Part of a small language model's weights: untied embeddings.
Each number is 500 + 40 x the weight over the matrix's rms, rounded and kept within 0 to 999. Layers, rows and columns count from 0. Numbers have three digits each.

# layer 3 MLP up, 1728x640, rms 0.0548, rows 1534-1545, columns 560-639
468595548474496561481481484541456570450499507526492530428531513463496513478455476524438496509485486548494434449493573493528488500583549542467433568496521525468499534519493503411460484468525516539513445494519531484540528511439495498521486479
466582524496527551451479455462480616575487517415511492504511537489462490536502494506526469569456481572554470502459504566457566476554482510502493516544423474464496479543474487497543543505467511614526512517480519509445468525485600531545472515
501470462515485393503451556483444576540545524481496505520472492502448493520389475495521602479416515551596573498457485458480518499457509544507546573462452486525537534456514501489537458470431526474456537527437478477561509499518531412462441475
499506552457510507482488488540512478535500530470473504525512536503548547534484504511506512491473496453527462502504456480499492494481522507472614436464511507521531494459566452520510563497540459536457541453509507470500461513528563480560528494
453452482528490512438459485580550491530501535359498499529498492450438506479549556546512475470512498470545520474483470535471531485486525545501509485488451457536500481453467521487424569464567535482489547479498484580543535462471508529526445516
538496463499474467558512471468582589502499456519440463525497454517460524559436448456564602529540462517540464497499509479497463472442551555534514544487495503484585541526479491458533498536445456518494445472480490521597503383491499538551503516
512487500502510511518504545494432507593511441533492516480409484505511502481495512498440560543456597488529573585583458554542479494468455484499539506481448497576494496508460435513518421448439469544440486497509515529548439457519492481541464480
457553403461553445527507468493525470475432555496505456490487500528506427594474572475594508455412525529484563497483498461481492564482526427525487432517538542549516505548451559543554472449555517526552573457551490485484442518441526529493554509
464473510499524530527499394504486474483548486522524464479482612510561480514483395530488534544539467518456518493466562544512383489532469472498537463528563547480536496455486423478457424494556504532488456556573419475475530507440483459533440524
486471479482517496534508459507530475518529504523488472495518516511513508572454503478504468446502523465476504523512494418505447517447467531504541486552507539481505616461553614501498552446458481566469492522496416456521503432512469474526548405
555533513428565457488494497540436518450508508454526505500484508462471521502482518470525556497566498480469594525521461582489446472520519447504473528570507493518443510444478537516471506521472447538525511496541485500544435503537466548404449549
528506504490542536537558512540471486485450502499493479480548499462424523442451448445410493500481480566562547456503541549483518538453471554544519538527466460494472473483495526465438499570506550546483465521444473504575473459496472410575490506
# layer 3 MLP down (transposed), 1728x640, rms 0.0545, rows 1534-1545, columns 560-639
480519491525477537564528469501535538514525546532465537432471454494484529471504516528474482519441446470538512485557438525494432521486494518465470524510460485525473454436497470522460515495506492529480505549506445446483518542552442456514513465
540472507495431507452588443548469530498451506495523496494485576517468565496471504492486547527454474472454464520471493457484512483488449577436524490578487460460466506485498398480541577507455499515493526486518524498518484510474498448460511484
417522469510471438516549563469500541586479460484545514578488493446405562487572486522532455509404587493487481554502494464468481533530508433555542493532567473577588529485514533487416547575516379549556469490487421521516463520459475500555454459
453535523546516518428448557421577536495497510468505478486516529499534561551486493391438486544562525502527391548535553514523503520503530522559486515438498508478517531542561535518495530561455466569422464560530448499542489387556464531494500480
509530508452488553472526512443431527557564571467560567524561511554491487494497525377458512481462531517382429464475506544447516444470502470486507535474566489436483439505557540533526505531490427438569462468448524450512453503507484463526454461
514602540521487511454452458551509482575550430484483431497535520489555541560497466488598504493533525533544551456575499486486450486507559477447507487521552528420516529477448421484487552549562452416459456528557499474536534485487528467546514502
480489442468567555481520490448486469507490512496494474514521532511547524493509468580499471467486598483581602557481541548528567487499529504525460489533488455529546462497485407489532498554524437478483524480569497491578484602477470574422509497
473457510535468536580483510539511529494515569477523483455484505468522570542526551557491516497482443528503477487561532461489572537419445537505508552493513540489554505487528502474573505454578544530517498428528458532527555471519532483518494470
502551472513464487502519513507520484500538536535477490498520509547597486529439531480452481457524449530553500478513449469450494513463461537510465456475471537409472481465538456450535531542503537409521550490492493523469520512513513534516483538
536511496471528493475611538520500510480504504516539520462520539535498479507422507470511536443520556489539476447552554502542483513537486521502543447458532484486465518474501447536475465510554528492577549491521482532497510498467509510570443475
536467469530560544535502518554516506518554491498517497490526558429480440515469527445491514501528476451536539439482506564486465500510551465442428480475473511555444543524521423448520478509581522431488451492515551580492571499548547561496501527
585408466527485453517434514493538525562514542411472478487430546560471502452543483550593512530425557491516565493550533484527530528546477512500511525478600438521460527473496496587518509490534425533454443503524509510476540515505502469507462490
# layer 3 MLP gate, 1728x640, rms 0.0549, rows 1535-1545, columns 560-639
537539522407514500463509536533464470560502488493494466572455522485478528449591436481543565474476485573533481516512498516516545470502513463537475484526559480511534429488451538548510512578591485468541551502446482507489471448575520490509460559
474480470460504549581503493489471427483433550508513516477508542522479531502475458548576566475509543531507542449435536540529545478474499563458551507485471534476471534524574573484540472506579524551513526546481494490464500475467529531497461515
496493542507404503569467463459559526525479531480509534524520481511494499527501504445471505520518488521425466544478517481491530421502449474476406545562516475425526483486496567519503458493474465456530517541520470530376542472482537533502433507
503443462532474516474498471533577509457484528499512554490464555530465543505464530435472501499514526509577566504467504494512514543536511480458446512532486462478496488485510485487505474463484453501532539478494476468482582524499481504473521580
456488543493497456529501446479533523449543428471530481483541554486496455547415452550467528473434484445524529522451457444526529541467504444467521468557538494458607559505511440540477540557536501539536528462543502521555576488417464453546497524
491456566581496478446462507575506477484451519454483452504468529513524474476525453547559529488536366428496473503449554473452483485538521513520527479426410506495550596455486509514516511450479512554450475521382533466518535484502499491527608532
494521538478461472524485469493483521565509516467490535560433483428600496531473482492525474490505551532453519525566444479491473546471500575511529549552477544495474500548477504503526545464500482486481504534516502481470553466484550486530444477
448494564479591514487498467482444471493499501477410589459487445512527463451543546523445574560483467560512486510441477468551493449493575454567460523481569528475488554506557450577474500486542495527507550549506482468499527474567561496505498482
492487522477533451515487512513510440526460415553457530530544464519451519490475491492536532488536502518509502539490499472506478499556543461428468452516425489549522499442428487515533461541484506513492550460506538537470549489485572551424508470
455537559483498504484461453506456522493537546562592508516511552475492535435477467399514431516576507548578498493542485556516528563517472544506451530524474438494496533494454525428498511518513439440525537514494517505467468466456472458473487519
449534462524465542506543504484463551499445593452556519435563579461474451468505512530426544440517490535488623460418502478471481494465561470507469441487410475534498534473491461552476472540598487527523406465442486546582554473481517511470473502